config = dict(
    num_hidden_layers=12,
    num_attention_heads=3,
    head_dim=64,
    vocab_size=8192,
    norm='layernorm',
    positions='alibi',
    init='normal',
    init_std_o=0.0,
    init_std_down=0.0,
    lr_mult_up=1.09,
    lr_head=0.0084,
    max_grad_norm=0.5,
    max_seq_len=768,
)
Each number is 500 + 50 x the weight over its row's rms, rounded and kept within 0 to 999. Layers, rows and columns count from 0. Numbers have three digits each. The size before them is the row's rms in percent of the matrix's.

# layer 7 MLP down (transposed), 1536x384, rms 0.0515, rows 500-606, columns 320-383
080:464516434559514488519485452590466492477531523464522498479518436501541444508500624485428489461477560428505639522499551512577505443538465500572535540486574531489504533592478477453488570461535560
095:534566378489504511441534568537460558529568457496457488459473532533570469484511430510540531422568494418495551411548589503464399465542479479493505576570497432617546537453517480527477493510409378
108:524492434549462455415453550445548495453436507445496496469400559532485528487549635498513490403468503619429496547543566502426424513560594442479508482461448510562497534538595512468542466558570546
095:503497425549457596559586554525490501492433459589490624426471526527532455441476504509432428491460536560512503371527424494515558536430475493523522528439483561508512574468528489535525582495497396
109:563460373491534557474573390521437499495526502565437530558488510558515541463539547428486503510465551492473431493405503450486431502578520502523519460541506426466509418542478503528481480585523449
098:589474519533530565459415539488458501415450465447485537417571517482413583478462467476530532447592605482503510432477617511534528517491466480470447502479473432499520470453428436529460567509483520
104:425528506524485474458508524638506544435513497465462437535497530580502473506525521487501516538402604493458525471397527516476478486463513412578527598504532473454498498530432564530490545535540486
091:474523395547429453408409538527443482432539513529472532384544467476562500522542498517526538499459506543477529575531486452395473518519468515518426421533527526540492543516518513533550522461411467
101:518526472560490387481487521451392429564589453515462581548442506424453497509512410531515512421445494461526566488490497657518495521453473499512536550418595508503441558449542530514540384510581523
097:513479480363569536533507427473433512498592511514591471476458564540547545564455426381535405542508590507468514518518533464486426466505481540437591469402473493494561423589442509502455427500484551
105:514525479450446499535522376518592555542454496509519471512546466567549447513468531557518491446475484447531498505589544467548461480505496417516575516524548492463499532550383520438468563475568496
097:507488544486524512528412547508509532571537472628465592550449448432387566512555505483422521459558473387500425493497578460563496476519539522448524540473465507566590498542559512484447538537489461
123:513538543534475545437607493479569440455554475476488473462520449521448572491595522443528382581569412450437484404533428533501445502550564449544515487548490514542425407598422494522580461497469524
095:515521523434457519570428491528621423448571564419594436448599520537590524483433362629425392474450422615533443482565472448425516495588509485558479462523420465486563542567443425489469505437491559
102:359524512455506450459451436489518475542663475475522510509554510539495501575574496521524481493405501444548463351511501534530486575576491481478534496572465514560446466538475482570472451538567541
096:506477519427540449553488512445459442532563428573451582484460454626539554498450550510497493518553443530446394548538477531477468547513521502471447439513469505424473523518509543475554435538471370
107:456531553592493463490518515542511482466569440505480505574520482399564375549479602486409465447495421468497503460492500390499461410473517504500557497408567499542443537518527476511484469505504478
128:516515492478510521484520698572441456416526457518472528452605442413496554524498458579501481482527403576484515520467530593523479447461476514463471530533469496482493515524470436403570464512485478
087:508569481478553634498459461463441534485503520506499420558447515524510565539425505573630498471442348526529486490496549500493422501577473474520453540530410584515550523585409545518465501472484513
101:492514535486482501483517449528522560549466521523507519440455512390503656510455459512408507513460592473499536587576427573555591497452475483471453482443568562532499494522531497547492444496479525
095:560522472558517601487553495487547579519517480521473578535529425459513468465498509461459484456583530424492368446425478481449533522537540504469448520561507467392423458474563477564480533480465511
103:531412525534539520507477437463414533536462560602505472507409509517501531427515429465456524481581488551519525506509430434409523439549523539530516487497600541485580481454520463483588487464503545
085:532411536493473427463508511524452443436532517519543544494467511457511589498488468501533521510520478467500536463524470468483482530568498518525528468428498447404461544409518556477601525451588486
102:517543457518530500574498404440445516552410449465506554611468504465556441502563543516501518452567518474580514511545494454553420520434506599507458487419459520535514533450487472547473528555561626
109:502498556484448566557539543512549548476431474582530477492500460477528412436502513547469570411563538476545498511501537478499565473543505558461459437496418448462431544574427596461463586505472501
100:527416443523555469488528552537527524464480497531503500477567347509546504447524500547489599499651509502515439513524558525525446507519564538505494458608514493524456466534559467517405531511485559
084:418567528522471518490472478490449551412528476439483520447435512506461545519460572565488496485484659441476527465498629531475465493520489569501585479552574577496453568543512392572407526496483565
097:454566477505415428537519524467471467426513455656424587493511452471563466481529458576480442481498554394498441464493436582497509307440539471420486466523518524513580532534500537494461512459480580
102:576516536486474498578557524552474556440463404451484428535552577420539511523391457522539476487444503453502451472474469604508487549454522504452491510512501526500521494544465540478446446554477485
104:430517576448545462523550522507488536459547535517530473473481569535477468539586422473508447536487440426459527478448462469572504440439491403404429392462461469519456500566427505458541575484474515
093:530489494490490545489462539490470427451503514468475444544604609444497504552591463487585532579528577504573548445434402446536526425461463512464471493485472538471457595446571485542504486481396574
095:465443519575498528573569539550573453484462499419573469446467438508479508468561420618460455536483533514501486431536378497571556476574459484400500476493399505475477435493520510528457491491641495
108:510537458580372502472513539536582483535604483366477510523526420562510495476547536461441408538516588521504472481546507461513481481502558509525493544491543480536480410467520521451562482435558610
105:502466502404459541520539459541507479432449558391531549429507515616444504522513516656464439445509538511464471464473565452542468505481508545449602499412494506471417508468454491580481495528496503
100:540509584536491438556532537506493527477534594589428433431558560529463529458530526474478504428458471455546507456485466519534483470559509485469538525420486431439516548459422541503597587501612427
102:574480477436507459566446505528482464427424535468544496431473514499474515410604452455517612523481509550500550528498473656518532477484540497514500517461470545479512512534534438474448517462526580
101:575546458534471535497467482429491576522508484505396475495476562490455455514496506545499515382419574525434474553473428419494504526533588608571513476501471437482548543527544530473460496535582554
107:498609543486553530516425541439526504473549460527486387478472455439526477542540503486497566489467492483525468423468446503476448540482503507506501482576474504544447471403528548421537527511482543
093:493498430514443460556555468435588487504479471390451569526417558573481511412472520566534492414502489434537528489508488527518473482515509491439504517567526430489548476553367570576545597430546449
109:496510535518522455529499522502526585525503511473457493499399543553448526500501453556474463516521489380492480499587408514457552450512408578530502456459498430498500583489522513406537525500531495
101:456477528521586476564539411575474577447511583482452455550622497554552450523544569457468477431517497580532498481465477473526509520447470525472497425609508446525486432535523467477532494511564435
095:432466471472443555449564526455457448532569420438501518559423454456426432554541485440463548502478509451531437571492493390572480498565510477450415463558489558555535511426514518475516483495460493
092:471434518456466387486532506509433452483483469408516507515510547565400528580464504546502518412580575412571388440428506610482508551502515447512543439440507550559424419534447398560506454454523498
095:523377494504442550537455437512543459579470514509438545508477515436547418446521494514451517475471503507457542465488559444430519488600501506451513499493448424531553437503597436528467568578554608
092:490508464494488520557432450435534505404618462469394529452503497529522490498537453502462513574583495457504473491491495518533437511470471513470451531483604412475541509456537495501531479486588436
092:479549446479466559534458499519586538487559457554513451464425558574535529425470427570531401538466481422466479485493476463429537579522557514591608491554468348491573541557510513494533484487532520
090:467477521531461464515448503525551546521449438567481559430530540565463461520434513500516509444547427570556567441525589427514505521589554517447511489402479513416524385508555480483495517444477589
103:509469487470531579444503427444515466470477586382506499512492434517455513481439506517456422551547490490395508461501527437560537481495469501484488555468448408458511509463491483498468419435553479
098:469571491455444455563493504474483419474505458538514455468430513588494545528428504446540515504515460514525393509478479465511483498434451578568530437467535489519486480534431554522483472505442507
098:469539479473551408539506552539501505411426541557489507503452483479421455438543459505572578487584491513539546468597519582566561481429404519526516494495474408422554522423531518484534584443439486
097:453501455555522508494513453548487600491524594595423540411508364436518430520422494509466525476439515535555333510494603496569421465607521476524409533468466461578539564573433533504610494529446495
110:507562579584468462460410520472510543508504539545495471436461532459479460467394480468534572523530524469463437474496416516412473387498597533584464494428527511496411462574487461504501527640563505
083:414520543452553439458493492472537501461552396462473508510426517410449490486512503443501474488483580489452620475463526482505543494396512479464472471547525500483504451536442407548519483474449453
110:484485525492468494443540527509453499489477480500453460476421507581573468555499562501408477521485511569479439473520480640429513509529418484528494486536553486582515539477499492380553439446494477
089:548518469486584488474437474541455480460443493540511503480468496414519550600613531522567506508465574538556473493517517496470462550500545487485566448530490561482544501514481501541352492507487524
115:447437493512443440518618456431467447583429505462493562524448593452560460533473491526483548529537554545431468499545478469540485564476498465492444484424492552444506464418450570466538480506491498
112:485479546526548508398416549528484508538473517511508582404520508546499477521511468459505469434588480517582523474450589466549590503503575512569543467515432427534529448419463497502514525469475443
111:488474582472479482470470499459499533551475483506463538544431504572532458495464545470549562505437479536548435481517502535460591564381568575498521496462503464538448477483505403485555502452520464
112:496592524471555469560436567570527490566421517535447492461497465541454539534541506421620431535468481420515506442521434546423455433582483438575539508529443543424474466468492445511492577522600480
089:596551460527468502593469426553501567482470451570519475431493507452548479550485515562526485532506454449405477571524556481498593585455458530500507561475499495499529466534539503513539500488544554
103:515453500469387461483460544420521520527376583403395493518491507497395448482486536540584560517568505621488480478448512556571484429518527547598461490540479484577448520485503500452518530563507414
095:450515571488441548525466481488478441495502490415497499555519607493509481528459599520489456466481506476456491427532465594557521531511533457403500479489512471422467555523402477513478438420485524
087:520514469573470466535518543488553553447525488503580460492463524427477424402467481485475517454432504576546525568471489477360529532456457522422502569535469529475483452571478477452591424479523486
105:460509501458397456571496466572498457540461481501492508475554552547613509511610571551486422563534523440437457502551396445533505555461503539464466437593487517460496550496500525509459447622443463
100:528514460481464556579539498512444516576553514483460439541486464469549421462480466473439497480486437506500445440584459501546461538530516452456512471501567486536487471464475517477590508498493403
094:572482530364545528593528532626498525486467489543521568500529457488552425443429405458522406523455438469553562442583521516464493401474464520379515518572549476445525580444473492434527473467482410
095:511578463544432569492385488518583547433424512576516525485528499479523480490524489555532594471474507416516462524526505488450520587574483498536470466459482547505547589429563536523487432474493509
102:469526476462463425545522520421542539511382506582515489523396511504468406476477451485540515446506582488495459479530527524470478456508569433533540561534565405485341455534577440423522499487518561
086:504496469488520551539492530411493482487493485481503443375533481439557491551473538516420432443554599504480511518524438499608490509465494519520383516552458438432489502516540509463560450529537445
099:478581533439392535544574405511589475464552595553556452466433521509464493447558535504442571529619552513435465540477575477472548631570402495497514515432472520525493453533551472485513550514540544
096:584507452401469501510508458510490560461497504453533365451510504536530514414471503542505450473476479561422478515495390484527482454436514473504488525576501510553422506596481482559459597519521485
096:462450544508471530536408429440470563460372385525463517515458555503465527507531424481463429492515520496512494431480400514596488462528432517417465486499516339525515444562464557468571495504504614
109:447516525503421513505520509539589569455481430487571491616477602547565476474425459562580539400537554459408465445466506500548478446450550490575557452493479512458541502425489496532497549501457442
100:491490563554541503497567545497495488647444453601456457474451574493467432497521534470429486461473502391508481415506428456545524521500445469571615525494500458413536544359556479463607531488540497
110:570470453527521558461431463456493485500442468458470575483490457555533578460537458399442527556439534573468518511497485514541439440480556458444570487524581433570471527510558541430517468508491398
105:434524573491515527499554547492376466516468546585456544440489433517530500535518462470447562521482503594432437602524539517484501477524501469453494488515511490483464429478582604466413478539503437
102:443457525432538431522501442477598575491467504453569500478537571531561528491502538507456532463535514451435484527525551516524554494467448503566509486512515439575403567546595458539584423480504565
108:497469613547474520474454524465492531465508474484433445493500532526422483448492497453529530529612466432487470447582542455434534445465563495553435479427564537594552406478525567453473491488494538
113:536475483517502521506475475467549555527501419494452509527427486548493502510583500515485426583507505530520487504496439412510476453573499465428486491492566500527483504561473541509502440525574471
094:446487552364480441474546523522516435420448478546502525536457458523500505539545489437448456496611476368510523577552525462544529493492523503463454616545471485451529498564383569465618457493428553
115:556546582527420499550445476461446400523540525496523560618517456508540522515524470443545497533495548503507522513464417474468442513465539456475536549488451533486542563580560490459579492453460501
090:556501533500519441492437500567574596488494492517430662505386437462500592531504401487559490428467507436458490558492493426446475583544530518492601449538434455541479557499469509480579502468454444
092:570474527480485469500498440442462477533478511561494483472576437543460459554531388494459473431458548545472528527583489529449465449530483553517489445529506454486610507513484476428454425555504586
099:418460487476489522389415465409489430444561473453504587452469528591472480489476552496538515397397488535471464445452451514536508495544547476549473522389480567497507479562511544409501460546422521
104:545551452480522463548510650547509433572565505522409514451471460617424573511468558580551501465568522485585484533473464478417454518446459449526582418469460509526437480502578462462570554538523516
095:570493357445396508516393581554445490450495499528466457550528506531514524460414575488465539520564478497611543537497535372496550453505423460499538501479448618548538505447469497525516517482482478
093:551490463527465533533505489500466476432531507509611465487525551535486453520446488545429470439547528480526508483501511503521480524553424511488460447494525487504471515505508466486509482585535491
105:598545406466554513541521520511469592532543523464507426454358526451499478568458550538523476510551479442558411604493524477487433469436446538418502483497445476565571483506569443527438537402462456
095:513497512534567483558517520458502400564452456489485496487485486498440550525451468440473623577559485503491506457558514527498479416568501486537498427501494542539530564668495467531419407533436620
104:495510483411419405484643568495455462447509524546519509448441494519490476507547574560540484493550459460484425486507490455462549489483383527536624587484511510544540534584435542519549443502555528
087:442566514495458463423546517570443537498527540475488414453483380478564538495452432461488506541509496460491531468443505415514456511554435486481518526501453441397516523546532549541540505498526459
099:532389590441447507546490414491490498553466456553480465419420557505532527539465420469505436426572491492420502514400644485471476512517554549466558536460573454474446441559458476510477477502462528
096:513465481483438584485458545533493497541454488450390509490483549520448494487544522552487508508566480592526505461508482502505572506484558433539491513473556418492568496401498524419425500473478476
096:478533562560495495546594448510480579439497503433512518520532415491557501488510527537505477615488437504533483470382438434497550482462598493547474410460449515494497499402495505532574453548591529
099:501559546455536492488435532449564455466561561497515440588487466503522419547513512471450529517492484482497416451547528489601609510406569492523504505521559416462518567428504498602469441406559489
104:502542594475551481502545560569501532381442464477449363498455470497410477463506435549440599560508458423401393491500474502503527525498465538535455554522501450567553543472401426469534407490508506
111:534447529502520434497498579494478494559497486405506583513444649514478582482475476490560504506487486522451524452513499537525417406494491419473468470514463434486531512521422537590527485483521436
088:547494515517468407577544526447508515490519469435406468465501569583493496480443496555494526393534529506585522509498522357440418492508435527454529391617507464533454469480450484515434562526470564
110:517457573523487405510515503420560532490546517553550457544525472475495389506527514505537501538440584425527560541507494461498583518471524483608496630451525465528465599497468514589418449458434456
113:439517573461590511485562473475503509596435503482386483615486592518499514658484449427458508482501423554502461469575493449515477451497488557581496520560439444509478582505441550534529500511466550
104:522485515431528482523505530526529507502478499505462524435457459512530485505493535434511509464578555459524546438533572415490563509484391444515440546428543423512522450528538524461494524461427425
102:440550474550490395520520485488545544464518525583516448482465554454441424462513579531502552460452466503556490551562451585479508422491512464450435484566502430458458449455568459482550474536535592
101:472512644472501540496427448429490487543572478523469569509496486538493482586390497513505535414520478496501631475513471495520493525551512492559481589474487351504450487461564517490406462473534513
111:536525567515534524528491457466508491556469463463521534409500453548520504504468440399570524432454400540479606489495630487486445515555494548564546496505483579547540446505471416523468601548463504
100:403514443526434482474511553520410622515614548438464490514550519475572412449408441512479487465461467468548550415485487428490518507452552624510590404552527430497555411483558419519475477563573469
097:513555492540524510567540588501505482501455453519551560416487608497552517469434436518534482503583504538384565436527588519504451490521601552502551518538520443414548498561470506482463589493435524
098:586569378498579514527521458584498559451487520542362446544489461448408518532485477449417566457579529511553477499431496471533545476387506578528431500508429501515365377487527484499561540475523535
# layer 7 MLP up, 1536x384, rms 0.0653, rows 501-607, columns 320-383
104:572498517514487438532473532401538584485540479514449522463555548464496549401494463540465490527514458503497460505473460536550601512475550549406430470396568575422508497492459576442581444548564487
107:499495478467469566418582505419483496468493514457533493596563397483431549532437503467512482519445425492492533548553640442538485491436578451491469578529504550521502567525508386540520451515486464
095:617487506510527503470452545486583507438502360493455522542522504460427590406453477593502481489419399440485500500462458524483449489446544462424515512473484484581405378382494559512467500545485538
102:437428452508495531492561490534496512506508522504521497521586466517493520449559497520499480515469489500465390558540510549468533515524476409489515545473531519487459467494572475546480609413487516
100:479569515550396518470540524475515600551531465483427479411502485432514497583503475518499522530408477467506514489521563602436494503474508456487405525544529585487456481442532597469462610418499463
102:529522514507547541469487620462489493533418502527427457575502436488474540451457550487499541524534487535541459478447459593538553483435566530467521427441560529557486534417470494534493486457498477
089:513495486487590537484492581469572527477457398536465489549577529535429475493570406565482424566504497508545503471531497532618552458456442416447435516584588541514481511548403472543454534545591544
107:565511486485620476530407375509500509574503484554438456474582466457495365399479455504577578465476478530550522561538583551499485530474506559440504513502570504450523402479459474431521456433545519
099:455528493483579470594477451495555526506412480518403470542594578513549431531593488527593511511397517549479559550482497546430516527382564459500550564468569485499469500462538513516451536460492505
104:535508528511533536469489591457461564546499595495451496563538495454516495398457473459566396469410450508439419514499549464521491545517502452511546447504503512466549504511504452539475541521584506
097:559592565525491429467512463475428599478498541492535506468476465533539525434469564504500505448487523568422503535480509525495526515522528454527431414506470491521561509479596447412489489439481460
109:540590569550513465431479530521569509533434497439435489560598439485496493456554547462607535509486485590502395553475543584495543647460623411507626500465537538501491466468499522463504514478439511
098:556491543530542520485491464483432558439450510441526563509424463502549543421461508500516555568509506448474473492384495495576503534485626542501521481491461514536486432537557552529511531594512383
099:517472501601491579413531430574536467532499418478445478493481518414500466506563609470582515550562498492451495605416509607515493558476520511540586525417491504415578549420522471461540377421501581
091:484512503564452456476503452478508505529497485471479423466509435468397471513599503454542531511490492530422544487484494498516531507417462404540556541384578496550553519484469440523512563448525623
102:476557478486515521484519481488476598464476432386552425502545448572476539567573647447468477537472466504532546433560451531512512515548575434527449429526387482536510548564492535569500456477509444
115:487521476481530505479474496527470512504534476469531457509588501506478515555550472478515402433411474453409443594492562546504429580477462410462465508539553512446494492473538511495518524576446584
087:349499433550533409540516486569530481561476437448492479546428534503542442408640525526503516467503415498470464491486438561497653531365494525484459577448484467546443487511558476511567357529507495
106:439500580545500416483526437485434566513502494506410344458515453481558562548579543465502574568477481540549555469406517510491473485536508576445651431489456500464455568561491471415472517502551406
096:458548495418489486432523536413526517477482498599584545495522558506444528491444523464514370469383479404491583519566496535431449549386504571575491457494548456482502500542469524526557471541542474
100:426436566520533474496480496468527493536485435479479491543552459483408515490493495461450518430548412496465549494569500581465557543418618461534600501470550541440508527480402470533493526490489487
085:490556460573491495485502507547537482593455358504494433655559544498398491512518570528484473487514526461475439563460479500486466454404487427491480450523441571597526418405534472447490499439497403
100:506579480490441563518512544591440495463470517438462496527605507607560486486525542544460503493505530481489542471490537552532468515408519519566469431558467624573513562495498501527585499515452506
105:467522555572472503528487581493485527551456366535567461488577505443531495543458660507435465496440438455537488567609551513490442554537537490576456457489476546552512545495500476440473521470478550
099:413565616479507540531569532445502466586513464448422464551557574524447444550481443426541434488371529492467463449509480491557546563446480479517509582442518556533596531485482509465480460446535493
095:522519468489408476494443457479500454547427546491416465504523491467521470503410472577515504520583480496546516618547484468532647505496449491428574529456496539562567584479529506565512518396564446
097:567551441529562485552528408581476519412392451485439428515556368513447498539550585557464537577585476525573427535422621498587513523458509452428481618504543468439320498514440483603505506532522499
104:469524517486479441498510542502482453509578506522557436515440508566443608460512511494512456531410521445487388484440523438561480519471562415422530500481500558550433518502401524448515466533494485
105:394540518505517434410476494507524527546490493500527466460465505632575525604608552514492534535406453496493474574548528515539512566464417589486449467459532528494475502432427536453531523409505549
098:505478475544537466543514562515587442508501537508434551481504473537517507386438521576402426557481333435518481515512620427534540551520598532423406570409527491503452536475519461578507500518465457
092:527491454620454566469472546514526488556508513404465436534524583437563453542514523469555526518430485538596471543494543454477491536446580477464487466416480574637513598503470464461534529475469465
102:463526490595495580456462545628458598516459450477412412590555468510561458498481606455601549432522479467460452527469537526440444546460512496501599493482483539541516429570541498523552383503495503
107:506547508501510529394557437446687508526501446516430416532437499438470494576637601480595564615488516574532413447519428500471547528468540467512572530476465545550535531482484479557578462502444487
102:503506432580426482577575560445485395471507493389532429644569482498520498441569507529518472579493544446523461613502641534494561511484562525594503554483451551546582570503551507524466471454484533
098:593564612544542433432517568537442508530514517468462514474485446553518538481546535540565505485495510517570435469566479501478475489495535454421567445464503449511497535442506481526562560519565384
098:501509609479529500584485482597507420551545425427554484463555381568446517531443573487515469543516423520457445499553579542466486494460607417462536639488423516440520449471425486471525472460495494
109:453560528642397571500501502459452448464539444571524470530613490474512477469525533554558552490464521464614548489592584503472430504569512511487484414399496490557494419424531543397507481474528497
094:551434507479463578504530545546499547500567388447512474530496588464406466594527569547537526482437497485553414555524548528501493599505512501417541469518530588572428602517485430489499478473503480
102:483527509430424459462495534478487592466513501538505507569522528546468465515527497569460495507446500553494554481591557605485472493576453544553503539469429497533536461467512641408550534516508478
097:434584517501525534425419575432470498518540518508525403554517494499439553505499612510477403481525428587429481571456504591495618521451555506530489482519462444506514480621487472502555501438455504
095:541537502595616461554431468504479546470438501615545533470549503534509583490530526498474510461480463511522581496506529560442527461453503518480490434529500486407481456434505490445442524498523403
105:549603467490492508518579440463577567495507493502541488491548462523486502427478486540509564532411502348515526479471632499535462544479543496522521543424543482470589455451515405471515519578600460
098:464477526501540447481484506442471508501472549447542449473521453438437445540491483487464470519457503451475492492447475514532565634411539433605605573608487469415510523525457472534492551535475445
092:417458533548392520446520504520487480463397506555571516505520499472486496468476525456570513526497384552504584462551557600544520570438530537579530486450547519466443405525433465452482455565500508
086:476543538510557464423498467449506472458489518508423553483493514452541598543551552447565511528460556528495470539437608452559491496513471501462486412444491552501461524512491436550572505493516474
096:428515514451560393504569448541499534527453513476501544585499516561551500509550481522487492582491440514397478492499541416577459567440484453423578564589520465489474483422533538492583508402505423
099:481519508606548493444510578500505539493449526508417449427615523538562502528475461518537535456504402505569509498418492537477420463518440496522550439452508590566441512506466461434470548535418491
101:468566490370526507566478484508520540552503513469476546594492425485493550600458488535386402533415521514505466552439517455565641492485547478463487535553511489539508516555559497469530444447496532
099:491520489501548439399488511437572502565472556543532451512526524532462546506595616432457458589488409524556477606507522460500581573438540581505439552428544562523471484530515384502611509433470536
099:512609475466479453495496504465485496488477431492547496544509571620491484490476468402526552490554474454487481482586467351513510568527426502486556531509525575568513459502446599615427515373467569
107:450527431525457566445546506472471403563420454478482478405524548595502518476646516478666515517593452446611466476523497560566439512535570506515513487502541503465455443551448537545477544467460508
092:518587494467466564494475477513517516501457482446471521514565450512519614483517437403533458638420556580545527526535457481562441533519565460429543588460510516512505486518528551515530532532530511
107:460543528537506456424500551570533463562353497466523445608480507580551412551492557507548489533454431514566442550505484495454574583493424481544516502514560579427495538487464475453493497408652564
088:480482644562485454474510500536558461497535504490447489536515490610491491541495483550461537526486365494454452488464507439456530475537544436542439485442562499527437494524520516475567507452446485
107:543582532528535565479369537558524573468559491509464456503531506482440528544488501516566488455497463429583511576431501546443566510549522535511445509515517509526467577554461459528484528475545493
107:568486509543483410448428515467612430447441496374643505493483414510469495370458479594443501502544425459494495582499600539579559510497491432500516519511526513424435514514465504495491491545532480
104:533467498493515469474496547526495424495484450440510489576591545554359475454558566509512503478489492482457512469522448539555458542456526538483540412539561537421484442412541596438472524507540484
096:513523576509507514488549477473453514402483535418413461474460504500543510431557524496552517406521508513556496544532461417548460474475613499463482462485452601545457528400517497468583439531466500
092:407480520485551472405604535566524496451403493514512436649502429629453504503471544558536553405500419447590386463546533542617537535547502484494429509516489591474547427492473520488482404505482434
100:412460457489499507460532563502414482519486451520535455449511482609471559453545553492515431428502391432498481440495467475539476470564461477574479394503527500579438356466466497478531500487585512
099:533493556462455491507623542478490512514483469527553497434518462497403500459473523536615480512534493457419473488439494482453470489427522572483503433477511551506434325436556545400527490460574468
081:436552521465518503461508483487465382490424486443441538523538516524467539505534576484564480493491520504482463479564553577530483452482534460527531457390576434562526439522504528537508489549499497
097:501519461458562532379438541496520542511433577525455471511420522553459496471533647510515572492443462525527478519582497583577574543565479525541486564450542483513461514501462445552513589439599485
100:507561489528503457523547423494484489480511478477433519504515518534534528529516509503583505481556406520473484494466572545494507515430471494531481591458449570572582470475539533444562542520529607
100:521525494579536590416484474492456480494421531358480489455526631437467438471425480514504505585569470522416482545506458524472562560391470470479471403480568486639451557509533537601464540556492540
094:521576500515572376513551428444519358503484573478503581442496503587519482513516508475446428516464446462439474471489449499553477509370495414442545619500545582485394498498518533500633462536499485
103:602520475445454417565500562437502485541535497507440443430519522545474532504512457540438499466514469333412555587449441595531519505481535479534611494511553517563518509465447594446496506396465504
085:479481485413384436544504467504528465506531500533504607485468534569487617516588532455571579537513493561521478524489513511471572480469465512502596470508578553593476422438491485544508463488544592
101:436491517513516561502366540565528521484492529453504422433529497525548566415501527479463543548496463442478514570468608416520517504434532501533475609549590655545462511490498452512467526481622415
098:501551632472529589532501464650542550516463463528436480481484507509519474473489594575537498519541503551478496583497537558473524538431550463548493512463491537512402506505580609403534462448495555
096:519537515610409457588415529498567587574433410622495481444536509491517526471457578506486545512438451441497523567521464525497453537567510583491500531457510539542486515485436356589524482496498495
107:422560441439449448424464457487477498513495572563571442541505547526518536579537483492471453513448554579548514579489467633574563512492566508527519488399554487407537405497480566455491476432545524
096:452569530592572547522567567526507546525475474462533502528592420515444547500491526442525541506507455442501554439499584456567482491523560547500535458597523530498525469469489418474524434497490464
106:569498547476441541444546476480483490506518398408507537483465464446496475553515576434405456475459563478588453528609527516632498535531568470522546466463621526546404477588489552504553438551524487
099:409523494533589339444428587476464508581425459523420486518592454489568517517496533478528498514499449525446559504458503381479572524413458453474521419521494487433565451446475446489508578521488505
101:476475482452480528474491551502505587545475519447487517506514558518463428515463495552492476477513525506508440560497516606561433556564555464435448446516532462530564447539523525453463542552490472
106:454549521586473450528546529515397547557491484480460449439527565515492417593551570487597531470427523530553427498524555583447520520493454438458476541482519504481486529539492453445504490490447531
107:536509522609468554489437497455582520550540469478439450566492436530480569446498596559536388462468525477480426564457558515495493537484500502547545462482509490585489473500428561496560439511430547
099:603460454546532558528475532488499580530489446478393584475580512468511493482559452571524476493433367521567516492517567617414544550394556441550408504507542501489367487482556596459451454599486452
103:514560495582545554579487579526539610462437456531501474430595428625504557427520497583544516541540470550565426535506601569487467541446531472476460539524480483458489515505536526504531520494570535
094:450547516552534477474422458506476498482436511475441438551505566523457532540518496462502555490470476526447560541486485511540526473531477410427424564528466546482412576425459443634527514484490535
093:556508499460524496460496577451563475444543560346479557507614498616545558403471526506555392553562461362398415483498527459602513517376502479496530578507545557516447456461488575479539567480523432
104:405578527498452467528574487473521535435500527425440531524523527485509503529476544429515538550510476505543537557513567556505494475491534480544496542512483514533514491527460533559554552494496446
106:477516473429496477465517536580522512482570519496441482472493528517532577441541537483472460634498497454440371513606552583508501593542520406586480511500533530484531550573500537557513498484458479
099:500512469518553377445420560510485591510473435503451474526520511510446449579468425506543529480477455518458496407484466541466410498487604538561448491435451515574534444541482471380457523591507534
099:420596623534535552464535483543534554517444436487447473479468575455523519447529518508527481488541468567532517462518508575554541501476586527473456541476486481582508535456378508441500517441494481
107:519601471508470474426448545477518455494483451548433456493526389517502502416563514471523461458524520468505468527536504493540480520512580582491507603445464561594532516429472465545362521468517508
097:429584463480563444450514414436462632551470457457535509508567455563453499490596550525516421519475472479446446483456545473490504564553555473445560624447479495513490455433532578513461485498533469
104:459551452511492460442491542409523464521481496497482400488524374518510551558534505473452442581543497491493551582558556455595592561507452432554453501544496622509474473476427405527508476442504511
082:498591534489638477532475477470543521504497414540473451494523681543374426389561550526516508512534478490428523443494565564437509477456519515447436474593556580542442554546386486497488487497481519
104:476518496506496513553488472548523511590497512504435484472522462562553377506571543520523524488502476399474450542573485565445495485492503478494593514495529606504499508518454503500532548529556493
097:429472442533551400494509409526472407517523583449547526435566438519489487521531569437519551611462541510543524509545533405395476495536522419561443478519517591503501541508458525524511446521559550
091:472558530495482592438517529524432485515510443513565477437575473541525446425499502484484464449532413564527489533588573489439445469468574482573609472540442520548613572595435513495514428548420502
108:619505498477470500433469571361549507495497543491507494544465500629459505555460517473487562466461443397563461499520519549532478576553473491528580539491469506473460480368493470402506503548501492
108:494580547575444428473370536588440518576380406539539445469507495645455618525523464470567537464479448489438420529560452597590547496494487549508556412492506505531496440469451544437550504479481563
113:480493406443449521505553455539527492650525535512500394491574484538504479427603579415516520458488534426506456584457429503531511520479523487545548496455611592509419497546445555538567564493509481
088:523480431432482459487500452395578544499453531439443481361488526419494418516541531538510560570351464570445424552439555569499583524479545533507394578471554645458471456528396452453546570483617475
105:423502483538558525471398508522590461571527493481404404528489423513429456481574597483511502544458457529529489497474592476521493494520606507501430461462478596511508558402462398537550435455474506
104:465534511487513519479529532567563575515444453530601544439481517479491522481483530590642417599498502520534547538506521455473453533519579516487506495556468578534457488475503476513498534502543423
107:466478490543518471542524438482446496592516586532542441484531527460504570501389547442474472606499466506547543537648483558443471502448561497588489448455531575491465451488516548524530567545529592
110:483473543604452409470498523415560432457531569527437482557588528516538499503512503456501530601390521465526519594516545595395587554610510453500439537482577596487555498437414443481482471497453371
100:488464415488434455534551552455531477514482500386462418538549439526498488465574525473468436493404455509524510575496551489546503566538491499382398477532469552522563574449499472515448443463421510
101:489486525497490479521495538448592483513482456460503524532486454462458504434592553504478522568477468444418434530566543540530609530501466435569496438490486481521439520372451539470632435497609460
092:539545558484542534382467395536530504455540418461495522525482432489477491496487521485474509517474502518515440500471518600475527480349450452476513457399499533514500537549506459557510462509545504
098:496527474571547518445437485482465542450443522478538466491546461495429432513521555407602480496517532479595441452558575491430630553421510479443477504416522505516401528461509454483484426441556462
099:475466573574461492481517514602502469610471504557585488434516588459522430483481540512519478489465521487474514486559550459485488494460495461546514477398463514497430487499448491469590551414503511
108:497528504492546536491495456421601484481587493577465364518468466514454457513537429511442445589531496467544526448504532505552540502551562461559466556494515514528548561551453415594516481475510566